Part of a small language model's weights: RMSNorm before each block.
Each number is 200 + 40 x the weight over the matrix's rms, rounded and kept within 0 to 999. Layers, rows and columns count from 0.

# layer 3 MLP down (transposed), 3072x768, rms 0.0266, rows 820-847, columns 0-127
218,205,169,289,204,287,252,197,200,231,152,205,143,305,153,208,154,119,204,256,233,213,226,215,217,184,229,134,176,175,210,138,188,214,180,107,189,252,235,183,195,229,219,310,123,319,186,184,117,328,120,166,148,154,183,279,223,164,236,230,211,153,171,211,247,229,196,233,125,222,241,219,180,240,182,193,206,246,263,208,146,142,196,223,233,186,277,197,162,219,176,121,142,192,241,217,121,142,306,174,167,231,162,172,216,142,176,243,164,250,279,289,219,219,199,259,182,146,209,222,236,231,206,143,90,90,270,215
217,186,221,228,168,263,230,187,191,133,205,161,242,132,170,291,167,181,161,255,152,149,151,204,157,127,156,179,127,128,218,241,133,190,132,174,150,214,193,232,182,232,139,147,181,163,149,243,236,191,171,204,258,204,242,224,270,226,173,200,221,78,176,208,293,242,144,173,279,193,169,199,231,141,241,235,193,161,189,216,192,203,102,254,182,243,180,160,173,211,197,237,202,211,130,308,240,216,275,173,214,226,286,262,223,268,91,235,185,208,249,194,135,212,249,229,192,166,170,232,219,182,215,235,232,247,163,197
210,214,156,206,240,262,212,259,239,205,266,262,217,186,268,220,208,212,170,171,167,180,170,283,158,191,168,250,225,133,222,201,159,206,206,197,144,184,189,232,146,180,172,217,151,174,158,162,224,194,204,205,201,166,209,210,176,228,156,163,197,155,165,219,122,246,179,184,189,261,244,310,213,215,238,137,217,105,185,203,199,236,112,162,167,244,225,252,120,179,137,172,248,208,238,125,275,212,247,272,240,174,226,194,243,198,192,198,225,192,241,199,200,181,241,129,225,259,235,236,197,197,217,166,205,202,187,196
235,229,154,214,192,272,284,170,218,139,162,227,209,205,207,192,187,152,122,144,212,151,142,167,226,245,191,263,184,167,216,216,189,182,217,174,213,154,210,206,235,251,248,193,229,182,157,247,177,238,175,161,206,196,229,199,199,180,222,217,200,194,230,201,250,186,175,178,166,194,249,238,221,206,148,185,237,165,249,197,144,201,163,184,188,195,224,196,138,165,189,145,213,205,156,204,231,184,173,223,125,213,171,245,197,213,139,167,184,227,282,244,150,211,312,138,176,187,224,168,228,218,212,166,123,179,167,233
204,192,214,218,241,111,234,259,203,256,223,211,268,189,162,169,151,238,129,217,209,220,168,291,97,187,167,225,246,241,218,178,152,150,201,247,217,239,160,246,196,212,115,202,184,145,254,214,196,269,166,208,196,286,179,225,184,195,194,197,185,135,136,249,148,179,192,212,171,107,262,222,178,247,198,298,118,117,197,185,157,288,185,155,181,211,219,130,237,201,142,200,245,213,237,182,300,152,173,144,206,231,167,104,227,165,218,206,219,202,200,221,174,186,224,106,212,227,132,236,160,229,247,185,174,208,240,209
234,169,254,208,302,221,200,155,219,201,209,224,214,256,216,282,149,223,252,206,213,183,138,98,160,223,216,171,128,160,215,175,197,220,196,326,124,211,260,221,200,220,161,168,189,185,240,190,173,220,184,238,215,143,190,226,172,198,108,206,160,158,243,202,194,212,212,250,217,211,190,309,216,197,274,202,225,229,244,167,113,198,220,200,174,183,129,76,250,194,237,217,204,171,182,304,202,192,263,177,248,247,185,185,159,144,241,245,118,166,168,216,286,255,214,193,262,182,147,125,201,191,187,232,183,273,204,230
214,197,249,170,121,209,174,184,197,250,222,192,257,231,133,166,270,171,197,313,161,155,217,257,132,234,115,222,241,158,215,158,132,188,173,195,166,227,132,163,225,223,222,181,191,191,218,148,232,180,220,219,200,246,189,256,178,244,153,141,193,227,168,153,198,204,185,239,217,174,182,241,250,228,148,203,211,238,156,189,256,169,242,190,172,303,246,160,250,153,184,187,245,156,191,217,203,190,145,191,148,107,195,129,223,148,211,273,230,229,231,201,219,180,187,245,224,184,107,186,229,236,188,230,250,257,189,165
234,214,200,167,185,202,283,151,156,260,200,187,254,276,193,172,234,176,213,173,222,273,162,148,139,264,195,193,206,120,213,200,218,162,198,161,208,269,247,197,215,173,270,203,207,224,134,172,222,197,203,261,245,144,178,193,278,160,116,114,205,126,179,246,307,214,163,230,221,126,186,167,252,251,191,195,199,210,261,244,183,199,297,152,113,201,289,109,211,224,216,217,267,245,199,202,245,279,240,236,242,174,162,160,189,294,224,152,150,196,175,207,255,151,181,143,222,185,138,199,186,191,169,187,217,237,249,194
173,217,275,167,186,285,183,108,230,201,199,218,279,232,162,223,210,211,178,158,225,180,197,158,230,221,179,245,206,154,178,197,236,147,203,188,252,241,238,233,208,255,189,186,225,152,276,279,219,135,201,201,220,168,224,189,183,241,167,243,197,191,218,214,179,188,234,174,174,157,260,160,262,193,221,134,206,197,153,151,201,226,206,239,186,206,158,195,120,245,198,186,245,213,229,127,204,178,197,202,182,189,102,230,84,174,262,222,274,203,195,186,178,117,194,211,204,246,259,258,195,251,175,277,189,198,220,111
237,237,193,194,247,254,274,232,237,215,159,200,157,254,196,197,206,162,225,247,236,233,184,239,291,206,136,200,156,230,208,209,140,164,307,212,294,185,197,173,225,163,220,255,164,203,215,161,143,169,203,249,167,309,266,170,250,209,215,170,273,196,196,259,180,202,221,234,195,214,181,195,236,288,281,179,129,274,177,113,240,226,258,221,258,195,153,153,251,242,218,184,187,197,193,240,165,226,254,137,244,224,202,193,219,185,190,211,185,148,176,226,213,185,170,229,147,184,200,195,290,224,178,189,221,208,150,208
150,140,94,205,168,248,142,192,257,275,104,192,123,232,272,244,98,136,187,274,267,206,214,293,253,210,104,177,128,206,211,155,338,120,216,149,226,188,217,232,212,163,281,228,262,140,237,257,216,265,129,202,272,244,162,285,259,205,170,172,201,276,205,192,142,242,235,219,200,200,228,192,204,197,160,141,201,181,257,217,180,181,242,175,251,143,240,196,223,187,224,152,178,122,157,134,153,318,170,269,218,205,240,160,221,307,143,256,148,264,198,131,183,195,273,258,245,271,158,115,177,205,134,153,291,149,106,236
204,161,248,223,185,218,166,233,260,206,203,238,129,204,182,150,188,243,207,144,164,186,175,186,237,171,172,240,256,197,264,208,200,204,170,214,235,143,204,154,248,231,232,204,278,176,204,243,177,130,153,264,314,165,260,263,162,160,213,158,97,139,182,227,175,263,220,202,214,148,183,259,248,122,218,201,199,150,198,232,187,189,183,189,141,214,142,219,157,142,240,229,158,192,256,133,249,183,306,200,200,200,141,206,156,169,195,214,229,210,155,246,118,200,211,258,242,204,112,216,232,110,233,223,197,173,245,152
241,240,209,151,185,135,184,178,226,156,195,231,136,276,171,123,186,222,210,149,177,192,247,270,195,234,149,244,213,216,228,254,201,192,164,164,196,177,178,249,248,214,175,211,128,210,162,182,221,145,150,184,235,323,212,156,232,171,260,171,188,134,195,237,216,189,139,179,132,214,174,146,190,163,181,180,269,120,267,176,197,238,187,140,173,221,134,322,115,162,91,282,98,224,204,248,246,241,229,233,227,230,274,181,169,233,202,305,223,162,247,206,221,136,184,198,230,217,179,230,227,218,216,228,272,210,237,219
188,257,159,227,196,233,176,223,216,179,262,192,170,169,173,193,219,275,169,192,165,220,190,187,248,185,183,165,259,260,186,116,170,250,199,186,165,97,218,218,174,180,238,171,231,146,204,162,198,150,164,187,179,250,197,204,204,204,173,192,195,270,177,254,187,217,202,198,231,197,210,226,181,155,157,178,197,236,149,182,191,172,209,169,230,198,210,183,216,247,252,157,170,253,239,162,141,199,183,230,237,202,181,146,170,127,205,219,149,218,138,195,217,180,222,230,224,131,192,159,195,150,174,211,203,268,211,191
179,186,220,201,168,193,235,169,202,181,188,137,106,208,122,206,283,240,143,191,216,229,187,166,215,196,260,227,248,284,173,239,110,200,201,159,216,102,143,195,192,205,228,171,257,160,178,162,157,260,231,181,115,201,249,166,138,210,264,181,194,150,212,187,207,211,233,175,248,212,307,215,245,216,194,222,245,158,153,222,191,153,217,207,259,146,214,97,177,217,259,285,253,226,281,209,118,183,214,162,218,217,247,222,156,236,178,286,159,228,157,234,190,248,190,204,170,243,179,208,182,216,203,224,213,147,155,222
246,151,187,160,290,119,153,220,250,225,182,212,145,181,149,132,238,144,211,188,252,186,247,168,221,263,156,142,194,165,206,254,190,240,234,138,238,183,263,242,137,159,258,178,236,225,158,212,190,209,206,183,199,224,296,169,218,223,170,237,251,195,206,239,154,168,191,282,247,246,163,211,202,129,153,184,145,252,222,149,247,175,169,162,177,238,223,135,235,209,170,165,244,236,233,220,189,207,250,202,197,136,219,191,204,233,95,113,216,157,178,196,239,201,95,222,132,196,179,194,203,156,174,207,223,221,192,194
226,269,156,193,137,171,193,190,219,172,277,154,193,155,231,226,237,176,202,184,156,245,192,161,204,207,187,245,195,201,206,188,102,166,249,256,241,190,221,135,208,91,129,133,213,143,166,200,218,233,129,214,133,177,113,224,235,274,220,91,180,197,155,227,250,219,187,245,184,228,192,205,277,160,244,129,173,155,222,195,204,170,243,216,230,229,217,113,183,165,243,215,189,235,138,197,127,192,211,246,277,166,188,171,219,219,164,261,216,184,221,210,262,203,209,113,122,189,168,168,163,189,209,176,156,182,213,230
164,247,233,241,136,304,186,161,247,253,196,215,194,236,237,221,189,211,155,203,158,195,176,181,205,227,269,169,264,173,237,258,236,203,223,119,160,182,224,242,184,165,222,196,226,231,168,201,209,202,285,220,209,250,149,204,261,178,130,300,233,182,227,148,245,221,180,155,233,199,178,164,204,194,172,212,172,203,224,132,148,210,237,237,183,200,254,172,251,221,154,239,233,162,225,220,177,210,205,236,159,318,208,129,231,239,232,204,276,175,245,279,218,121,240,227,152,106,243,221,257,173,211,242,193,211,276,205
156,259,233,211,160,168,211,237,225,232,198,179,231,190,229,133,148,126,241,264,287,233,243,147,202,236,174,188,188,161,179,214,202,199,167,155,211,241,206,187,223,225,254,265,188,230,193,237,161,208,162,223,204,199,223,104,232,160,141,181,202,202,353,233,159,184,260,226,169,189,285,199,128,175,193,165,210,209,208,195,205,166,267,212,192,219,191,240,167,185,249,196,195,154,168,146,237,169,214,174,184,164,147,165,143,171,232,187,210,142,168,164,250,208,119,264,232,219,230,179,147,188,61,148,201,176,180,218
193,198,224,194,161,196,226,178,174,195,197,195,182,155,263,245,173,128,239,139,235,93,218,197,209,227,184,171,212,193,144,168,159,139,217,214,280,237,143,129,194,241,185,137,152,249,170,187,201,229,222,220,194,210,229,282,182,251,169,282,231,283,234,152,184,184,217,257,294,174,168,248,223,186,316,127,146,249,219,180,187,139,114,141,267,84,194,204,169,198,145,190,222,171,220,206,315,222,201,166,180,188,146,129,219,156,186,256,238,228,284,236,189,245,205,232,172,225,176,233,167,228,199,195,205,208,221,272
230,212,233,258,163,194,181,204,181,211,261,230,212,138,152,155,187,219,151,188,172,195,227,166,249,186,191,217,176,202,195,185,196,175,179,254,188,269,202,218,206,222,226,234,211,174,198,152,178,208,181,197,125,173,230,108,197,119,229,235,150,117,171,241,131,165,190,272,199,200,234,192,134,242,155,223,224,256,181,191,210,180,237,208,178,218,170,229,229,205,175,235,193,193,244,166,245,149,235,216,208,179,183,216,250,155,233,217,260,167,141,229,200,223,184,198,181,258,218,197,251,171,184,223,231,182,248,252
193,214,134,262,172,220,225,137,199,163,147,252,196,198,265,211,249,214,124,246,225,206,230,186,225,217,125,188,316,174,212,130,188,182,236,245,202,233,232,239,214,239,242,224,229,212,290,246,214,281,194,184,257,261,169,239,147,188,160,201,180,169,188,191,170,218,255,196,161,230,216,186,145,242,190,159,271,199,237,216,161,219,162,78,135,190,270,314,193,268,165,202,198,155,146,246,179,178,164,221,222,171,223,257,237,166,215,165,188,327,216,176,159,215,215,229,129,204,231,215,151,255,226,175,234,231,187,206
142,153,201,251,221,197,208,236,183,179,156,215,241,173,295,229,228,215,244,176,236,167,257,201,161,242,230,282,159,122,174,243,198,179,200,165,231,165,156,194,176,188,126,204,202,141,223,204,189,259,191,200,200,167,244,189,180,183,190,159,232,169,197,165,163,228,172,188,242,260,245,193,162,220,129,159,153,152,241,260,231,279,224,166,159,275,214,202,131,216,136,180,263,217,191,217,264,215,185,170,223,167,162,124,150,239,180,164,229,155,208,289,222,225,244,114,181,278,242,219,201,161,234,188,256,338,237,142
229,210,258,197,164,257,174,268,123,215,170,186,252,194,207,170,215,206,173,141,182,242,213,197,199,265,240,179,213,194,274,185,197,192,250,186,122,206,155,204,223,143,231,213,246,180,214,208,198,190,139,168,197,252,158,214,169,170,209,281,189,159,119,198,173,225,186,205,201,208,202,214,215,235,180,169,278,228,180,121,212,142,219,246,178,249,212,212,172,189,187,233,197,175,222,261,220,267,136,188,231,227,213,268,149,200,198,270,126,236,209,200,184,176,239,232,196,217,183,190,212,155,189,210,242,159,215,166
161,210,261,210,162,221,158,226,131,86,190,164,174,240,250,225,162,218,177,213,182,230,221,173,262,145,173,194,160,153,182,187,231,210,225,213,204,189,104,211,236,194,151,161,149,204,241,209,213,213,156,223,276,213,225,301,184,171,243,193,164,195,208,206,193,216,200,164,295,111,227,217,222,186,175,182,169,254,259,170,243,209,199,228,199,207,218,171,174,121,242,173,139,187,224,227,154,81,170,77,151,213,201,177,183,205,184,174,114,176,241,195,185,218,136,185,203,208,261,172,146,256,177,244,157,213,135,191
242,212,247,218,254,206,202,168,143,289,144,174,152,209,188,181,175,182,213,234,237,221,211,183,151,230,219,250,264,207,255,205,168,171,138,212,205,207,206,217,187,250,142,133,163,201,246,301,176,223,216,159,180,165,177,166,136,137,149,219,152,213,183,164,230,147,185,276,206,212,203,183,215,177,172,238,194,220,196,138,191,195,253,195,186,198,204,151,228,205,245,143,166,169,206,159,274,228,233,211,258,213,182,192,151,187,274,200,252,120,181,209,142,263,196,166,250,186,158,132,185,192,176,208,210,193,168,224
153,124,139,185,125,204,174,186,174,249,234,216,116,265,252,211,184,203,156,182,196,178,211,192,167,155,219,209,259,189,222,160,224,241,153,228,210,211,213,144,201,176,233,148,176,258,176,193,205,247,306,133,181,179,169,234,261,251,99,258,229,239,245,223,149,201,170,125,167,143,274,239,202,261,216,235,153,169,197,239,231,173,222,99,187,178,171,171,250,235,158,236,210,180,166,175,228,224,220,217,228,172,230,251,182,181,159,195,210,236,170,180,170,264,208,245,177,199,146,266,176,136,239,216,83,140,163,169
276,213,226,209,261,193,82,205,242,215,208,184,179,221,153,170,210,144,189,196,257,128,256,174,222,193,114,217,148,194,173,139,160,217,192,182,182,170,268,243,170,205,190,231,241,128,152,230,236,129,197,214,184,248,136,197,188,168,158,207,200,200,172,134,175,203,184,311,167,245,151,192,208,246,193,223,223,283,197,153,222,239,140,139,254,155,252,154,223,213,204,225,165,231,211,205,255,205,106,222,188,209,161,243,193,160,182,219,201,264,202,239,153,204,194,331,221,227,166,197,209,287,140,228,231,280,192,170
# layer 3 MLP up, 3072x768, rms 0.0328, rows 821-847, columns 0-127
142,209,287,181,160,235,202,168,216,135,200,153,172,163,167,250,153,214,139,181,222,180,188,127,180,171,179,161,177,157,179,241,150,262,200,255,207,242,215,190,183,231,213,234,191,190,189,184,256,154,157,178,171,186,182,208,223,182,271,256,218,131,173,176,233,272,173,159,264,198,182,193,148,146,280,216,232,157,217,251,191,183,174,223,199,204,170,181,201,203,210,190,207,257,214,220,263,175,251,171,197,226,191,248,172,187,162,199,210,169,209,183,241,171,269,214,254,190,157,141,172,161,153,205,213,301,254,193
242,163,156,174,181,200,121,230,148,180,147,88,141,235,165,198,210,228,206,240,205,177,209,152,149,161,234,189,166,233,284,256,205,226,239,227,234,225,199,202,197,207,100,203,255,160,196,153,202,196,248,204,171,221,231,217,237,159,226,282,232,236,186,188,245,169,154,141,206,179,235,200,204,211,167,237,211,188,170,174,198,226,181,215,226,150,216,226,253,194,235,175,250,148,205,262,168,168,221,256,175,210,259,124,137,179,149,161,173,239,200,223,185,207,186,171,174,143,185,164,221,230,179,223,196,175,239,195
190,160,164,202,213,151,176,189,180,181,220,133,162,233,252,254,234,182,219,151,179,144,186,234,208,196,170,208,171,235,184,177,163,144,167,255,185,169,207,208,153,161,224,198,180,183,126,182,193,190,200,213,255,189,195,234,186,165,175,214,168,218,186,167,172,240,151,147,196,261,197,221,112,190,185,263,188,178,222,232,274,168,200,193,224,246,228,225,273,112,254,154,245,220,269,184,198,190,194,156,178,206,191,164,202,210,207,184,156,268,178,200,134,233,227,169,169,250,185,172,242,223,215,133,227,199,183,187
141,189,158,133,195,224,165,174,196,199,156,161,172,278,265,242,233,234,172,207,188,208,207,258,164,140,127,230,138,158,204,149,170,203,196,207,140,208,177,170,199,222,185,220,167,200,281,218,162,231,182,222,171,252,192,253,241,164,166,164,255,181,215,199,195,233,180,204,232,220,230,170,227,201,238,250,187,219,274,178,260,244,218,199,187,214,202,222,251,149,139,201,199,221,215,161,192,159,254,203,240,258,195,275,228,247,184,120,175,169,201,232,172,204,182,185,259,215,245,188,196,139,227,217,208,212,171,153
164,148,199,132,202,218,227,208,229,194,175,201,246,156,228,174,117,215,225,188,194,210,208,294,225,219,181,229,197,230,171,223,241,202,235,144,310,193,199,220,185,173,286,259,223,215,230,170,150,201,226,234,175,208,235,239,180,93,222,185,133,267,100,202,187,208,144,127,199,159,226,167,226,239,224,222,147,183,185,238,189,194,245,171,197,267,231,205,145,217,164,83,168,238,218,188,169,185,193,193,172,227,219,181,198,136,164,195,235,264,185,244,144,174,197,167,134,231,220,174,211,198,243,178,268,207,183,163
218,198,168,175,217,249,217,207,221,143,183,172,230,221,134,200,212,202,217,191,137,196,92,151,199,144,246,160,165,217,218,198,215,160,270,248,176,254,179,202,167,274,196,165,217,172,187,186,151,238,157,181,196,241,239,209,195,168,164,264,207,182,179,275,197,207,182,205,271,195,249,211,192,175,263,181,221,200,230,172,218,203,194,204,194,169,218,262,228,153,150,251,151,186,183,120,229,214,198,187,205,260,198,228,175,257,157,162,189,213,152,181,195,207,257,189,237,235,218,227,151,217,184,201,103,121,233,210
208,225,231,184,233,111,179,195,236,221,311,191,181,207,153,279,215,188,269,194,180,154,143,201,185,261,239,172,244,272,189,238,144,220,94,275,157,186,124,140,168,140,182,169,95,190,245,168,199,201,234,170,186,198,258,114,250,193,245,294,225,242,123,138,225,242,166,201,261,221,231,215,168,248,252,268,207,264,187,188,205,175,282,205,137,187,296,241,205,164,231,221,208,145,146,195,207,174,227,132,188,234,223,204,238,109,119,121,185,166,171,209,235,227,185,134,104,215,304,245,257,122,157,183,276,286,216,168
208,219,179,211,216,193,184,180,183,193,217,242,184,181,198,229,227,291,199,143,143,170,223,266,176,114,184,150,173,190,204,192,266,208,217,217,159,215,170,255,149,144,205,233,223,319,210,277,188,145,216,180,262,211,224,267,256,217,142,160,200,88,269,223,268,238,155,175,257,236,258,124,196,148,198,255,258,175,125,205,198,159,243,128,248,256,218,188,154,191,194,199,228,216,246,219,192,294,137,176,229,282,226,199,288,185,183,234,166,184,225,236,181,226,180,219,184,174,181,187,144,208,236,166,249,200,202,230
232,251,148,148,124,219,201,185,241,151,193,162,255,210,202,265,258,218,222,227,254,206,187,200,168,267,189,196,154,222,138,209,226,200,256,285,216,173,180,140,76,267,171,205,218,223,197,192,106,264,99,255,167,226,197,194,144,205,219,215,280,250,174,130,339,152,195,175,213,151,183,183,220,286,268,245,220,168,152,142,180,157,227,137,252,193,199,200,223,171,218,168,249,205,153,170,215,181,210,228,170,259,151,215,241,189,145,202,168,204,240,157,215,220,213,207,150,240,255,173,270,220,207,234,177,132,170,140
243,191,166,170,205,168,154,183,219,223,178,189,174,249,284,179,201,172,208,246,215,212,229,183,208,250,148,219,107,114,197,233,248,163,251,215,140,136,210,194,173,214,180,165,200,128,168,186,145,197,134,199,296,199,183,211,223,195,247,252,285,134,202,217,150,209,205,218,257,117,226,242,210,203,273,272,233,165,134,160,117,190,228,233,171,179,168,221,182,196,249,180,145,226,181,195,189,216,214,155,221,283,257,186,286,222,157,195,225,170,169,174,245,160,228,213,159,268,115,261,216,110,113,206,178,225,169,216
149,212,205,244,295,205,239,200,155,191,244,218,244,209,213,230,190,184,190,292,255,192,209,214,165,150,204,197,197,255,217,206,213,191,181,72,102,190,247,217,142,262,217,150,152,208,157,191,261,159,171,211,177,183,183,207,244,182,200,224,154,170,240,100,142,184,251,240,209,162,223,253,99,203,211,239,257,189,184,123,214,276,230,203,148,163,154,259,212,225,250,139,275,261,257,198,232,221,240,254,185,191,250,132,180,133,197,171,229,207,233,188,197,248,215,220,125,216,208,139,157,175,132,138,166,218,215,167
184,206,192,247,169,204,218,214,254,84,170,212,235,190,247,223,243,193,176,170,275,212,211,128,218,152,23,248,219,211,136,207,204,199,221,173,226,185,290,213,187,204,229,244,164,161,274,213,203,241,173,139,229,113,181,246,249,161,232,152,192,263,122,237,175,163,205,236,204,175,167,245,160,163,306,199,177,208,227,277,200,177,239,269,264,177,209,242,255,196,184,187,206,201,247,257,254,180,186,143,184,197,215,226,230,180,118,230,156,215,203,294,176,223,223,182,204,191,192,212,231,197,217,181,206,155,230,209
244,131,208,176,221,217,208,235,201,227,217,239,208,262,171,210,180,177,223,135,197,168,214,162,199,186,246,163,183,197,223,193,180,217,192,144,170,213,232,203,228,192,243,185,168,162,233,206,166,180,208,197,216,128,188,180,167,242,192,233,217,205,181,183,233,221,155,151,176,171,168,298,184,170,178,296,220,85,149,262,241,252,172,172,252,147,212,186,156,241,225,186,175,83,214,144,152,274,257,201,186,160,212,261,137,224,182,156,238,204,209,165,172,191,247,173,157,177,168,169,284,196,271,190,215,216,161,179
216,269,217,255,289,222,222,205,233,184,193,232,208,225,241,141,171,200,210,176,182,217,268,201,147,180,214,218,246,200,258,171,264,192,199,219,221,261,199,144,175,212,249,142,177,313,219,236,172,191,146,269,173,194,228,225,223,220,202,263,179,145,145,165,228,183,208,211,207,167,192,199,237,236,204,191,170,168,257,169,244,177,273,249,230,344,169,209,252,170,188,155,192,137,201,182,236,220,233,202,228,261,185,216,215,214,215,166,205,224,246,189,135,179,243,183,189,145,244,208,168,183,246,188,213,215,252,173
177,176,241,172,218,219,242,200,251,121,198,213,222,137,262,166,232,144,280,273,131,217,225,204,283,245,168,164,115,144,262,217,174,170,160,178,269,229,159,177,143,210,196,192,211,181,134,208,193,232,197,183,158,159,185,326,153,234,263,178,182,237,205,214,234,259,211,144,231,201,166,217,153,201,210,197,153,200,289,185,204,229,220,230,174,237,170,177,205,180,171,173,141,256,180,215,280,179,199,182,223,199,132,186,154,190,153,134,293,190,145,260,184,212,146,198,188,145,170,194,242,204,189,191,164,179,242,209
221,270,189,205,270,157,226,206,244,290,239,183,235,202,162,186,243,240,204,183,155,239,184,216,202,241,234,293,200,280,195,247,264,209,232,217,171,279,170,132,184,174,226,208,141,257,164,230,212,208,176,227,292,193,247,217,203,158,225,195,221,151,187,150,185,171,77,165,138,206,317,260,238,201,207,246,261,207,219,135,205,257,167,217,126,231,195,189,188,212,233,204,238,182,191,189,196,196,187,253,212,236,240,178,240,226,175,225,270,181,151,198,244,186,169,125,201,171,188,171,254,159,180,285,229,182,171,169
209,273,224,225,238,221,232,292,143,180,189,116,314,214,161,261,191,215,177,207,194,180,150,163,148,212,176,247,124,138,173,210,225,259,216,230,254,189,208,233,205,157,189,205,160,227,193,204,196,204,220,214,206,135,272,196,164,211,270,229,205,167,164,262,212,249,104,164,247,130,186,211,174,159,295,167,237,145,173,228,215,290,140,241,175,142,217,240,251,149,160,221,175,238,216,228,130,245,243,125,196,157,192,221,214,209,177,179,175,224,263,181,221,277,262,192,226,186,256,181,204,223,158,222,223,223,170,206
223,245,248,253,296,211,182,177,214,187,142,124,203,222,183,193,189,198,219,167,199,167,290,127,193,189,166,306,285,176,202,215,176,144,185,276,106,237,238,210,223,216,167,258,210,197,249,172,219,191,226,202,279,186,202,154,272,246,203,275,196,203,178,179,142,185,225,149,206,150,225,225,228,269,256,188,176,256,259,164,272,245,226,255,186,213,203,195,183,190,235,215,198,187,218,251,260,189,326,228,192,235,230,214,157,188,195,229,272,291,134,205,210,143,159,195,233,268,281,213,166,273,199,206,219,225,235,169
196,275,133,219,218,191,218,206,203,177,241,126,241,197,230,233,243,158,241,175,219,123,239,201,130,210,103,178,196,151,235,195,180,204,199,319,183,152,198,223,157,203,221,219,170,246,146,173,236,140,197,168,145,211,146,166,177,225,158,226,289,265,202,213,197,164,204,172,189,203,287,194,171,227,233,323,175,193,220,194,248,212,248,229,205,136,243,184,165,277,221,179,192,248,225,250,174,218,214,186,218,232,254,235,224,107,125,174,173,297,290,154,226,230,235,225,222,253,245,225,221,262,272,206,186,192,193,201
213,228,216,199,296,227,235,164,167,191,184,131,165,196,239,183,136,154,161,297,218,161,264,134,130,228,178,250,163,150,143,234,188,210,241,181,203,128,129,214,170,200,167,226,207,189,260,191,145,194,157,162,207,167,229,226,201,250,265,224,186,217,167,210,144,207,230,149,200,161,186,239,183,210,216,219,179,196,169,160,207,246,180,215,184,175,189,215,196,195,288,148,209,225,265,265,163,191,204,174,135,114,215,262,153,256,220,167,201,245,170,187,208,179,232,212,193,275,264,137,188,155,194,262,217,202,241,219
129,200,209,161,177,181,190,119,230,226,246,67,249,179,230,175,214,178,178,284,167,182,275,240,210,185,187,178,265,219,253,239,290,190,272,290,275,179,193,219,172,196,151,236,194,147,247,154,236,212,171,214,236,226,253,225,176,170,259,229,188,207,196,168,164,134,190,226,171,187,209,236,153,157,184,215,230,191,182,151,249,232,175,166,210,175,180,188,139,241,260,155,113,249,186,251,206,305,267,263,174,207,187,245,165,196,165,171,192,257,187,240,146,183,245,181,161,178,192,191,196,166,217,277,197,136,239,233
286,229,191,219,197,207,163,200,207,224,153,107,226,194,254,186,202,263,235,281,249,208,221,179,194,239,150,197,152,258,274,240,184,156,221,173,224,233,225,259,189,216,152,236,235,155,251,116,199,246,251,155,179,211,214,205,193,203,218,202,265,153,220,215,203,207,222,173,257,165,175,225,176,194,280,260,229,206,186,168,225,141,226,250,198,217,251,157,232,285,209,195,173,255,185,202,207,169,219,188,200,232,203,237,151,183,184,197,240,209,181,156,173,160,189,240,210,186,185,189,225,238,198,235,181,124,171,233
176,234,139,156,284,153,254,184,148,226,225,177,191,179,236,198,167,112,165,248,189,253,215,202,180,146,190,201,170,232,175,201,215,106,196,259,232,182,235,169,165,215,268,202,162,157,238,208,232,231,183,205,202,236,174,159,201,180,168,188,224,209,203,204,161,175,170,182,242,166,240,189,205,182,225,193,249,156,174,225,174,206,209,219,216,195,199,218,243,237,144,137,251,256,215,238,164,170,240,170,192,190,163,188,171,194,175,210,227,192,216,256,225,178,214,166,160,226,117,184,173,213,160,186,188,217,228,223
207,201,237,198,228,234,154,180,193,265,151,182,166,238,195,106,231,207,191,227,212,286,168,200,218,219,139,239,106,168,189,147,226,213,189,233,255,209,213,215,173,218,167,145,147,149,128,150,152,158,233,193,169,234,196,244,210,184,268,148,147,223,183,195,190,249,143,210,224,265,226,178,123,137,165,202,179,189,228,224,169,217,190,189,274,189,189,162,191,184,184,125,154,256,230,211,141,195,256,137,278,201,203,205,223,225,187,188,189,187,212,221,189,185,234,221,298,225,244,163,248,229,228,229,258,215,266,184
124,164,189,184,152,189,180,215,169,136,215,176,259,183,148,141,230,176,184,193,219,181,195,266,191,202,120,145,162,128,188,201,196,199,258,188,152,191,256,215,221,157,186,264,231,152,149,182,212,191,205,189,278,205,200,196,219,200,203,137,217,164,186,212,124,313,238,67,203,212,197,190,186,150,163,201,227,138,239,289,153,164,193,156,244,211,239,198,136,184,223,209,175,230,191,197,103,257,200,245,230,192,202,233,204,203,156,206,142,189,228,94,241,206,296,237,165,212,222,212,198,195,219,213,244,197,124,167
182,186,309,264,209,206,250,227,204,193,230,163,253,187,275,193,226,296,201,212,228,143,285,203,193,154,152,183,197,147,237,175,198,246,175,167,211,160,180,239,167,172,222,169,144,201,167,227,156,197,117,221,192,146,199,211,180,172,204,116,235,141,200,166,253,175,152,213,226,188,166,201,138,165,160,221,267,160,239,179,198,220,103,214,139,225,188,235,217,233,186,258,242,229,253,191,217,138,194,241,184,202,218,216,238,231,206,217,189,167,210,156,276,251,217,188,163,190,197,188,201,259,224,150,276,194,203,179
179,160,220,169,241,199,217,252,252,182,145,174,181,90,211,231,201,148,165,197,240,143,264,197,189,172,199,230,156,249,223,191,194,172,212,124,297,185,216,223,170,227,198,184,232,184,156,125,266,240,225,117,204,285,188,203,161,169,178,207,284,243,228,192,173,195,141,178,245,205,182,127,142,250,236,180,185,257,269,261,211,252,268,169,191,186,189,278,205,165,246,207,225,213,233,226,276,261,207,234,191,228,133,162,173,220,160,133,177,217,190,192,210,240,220,204,187,148,200,147,163,150,191,193,201,233,260,148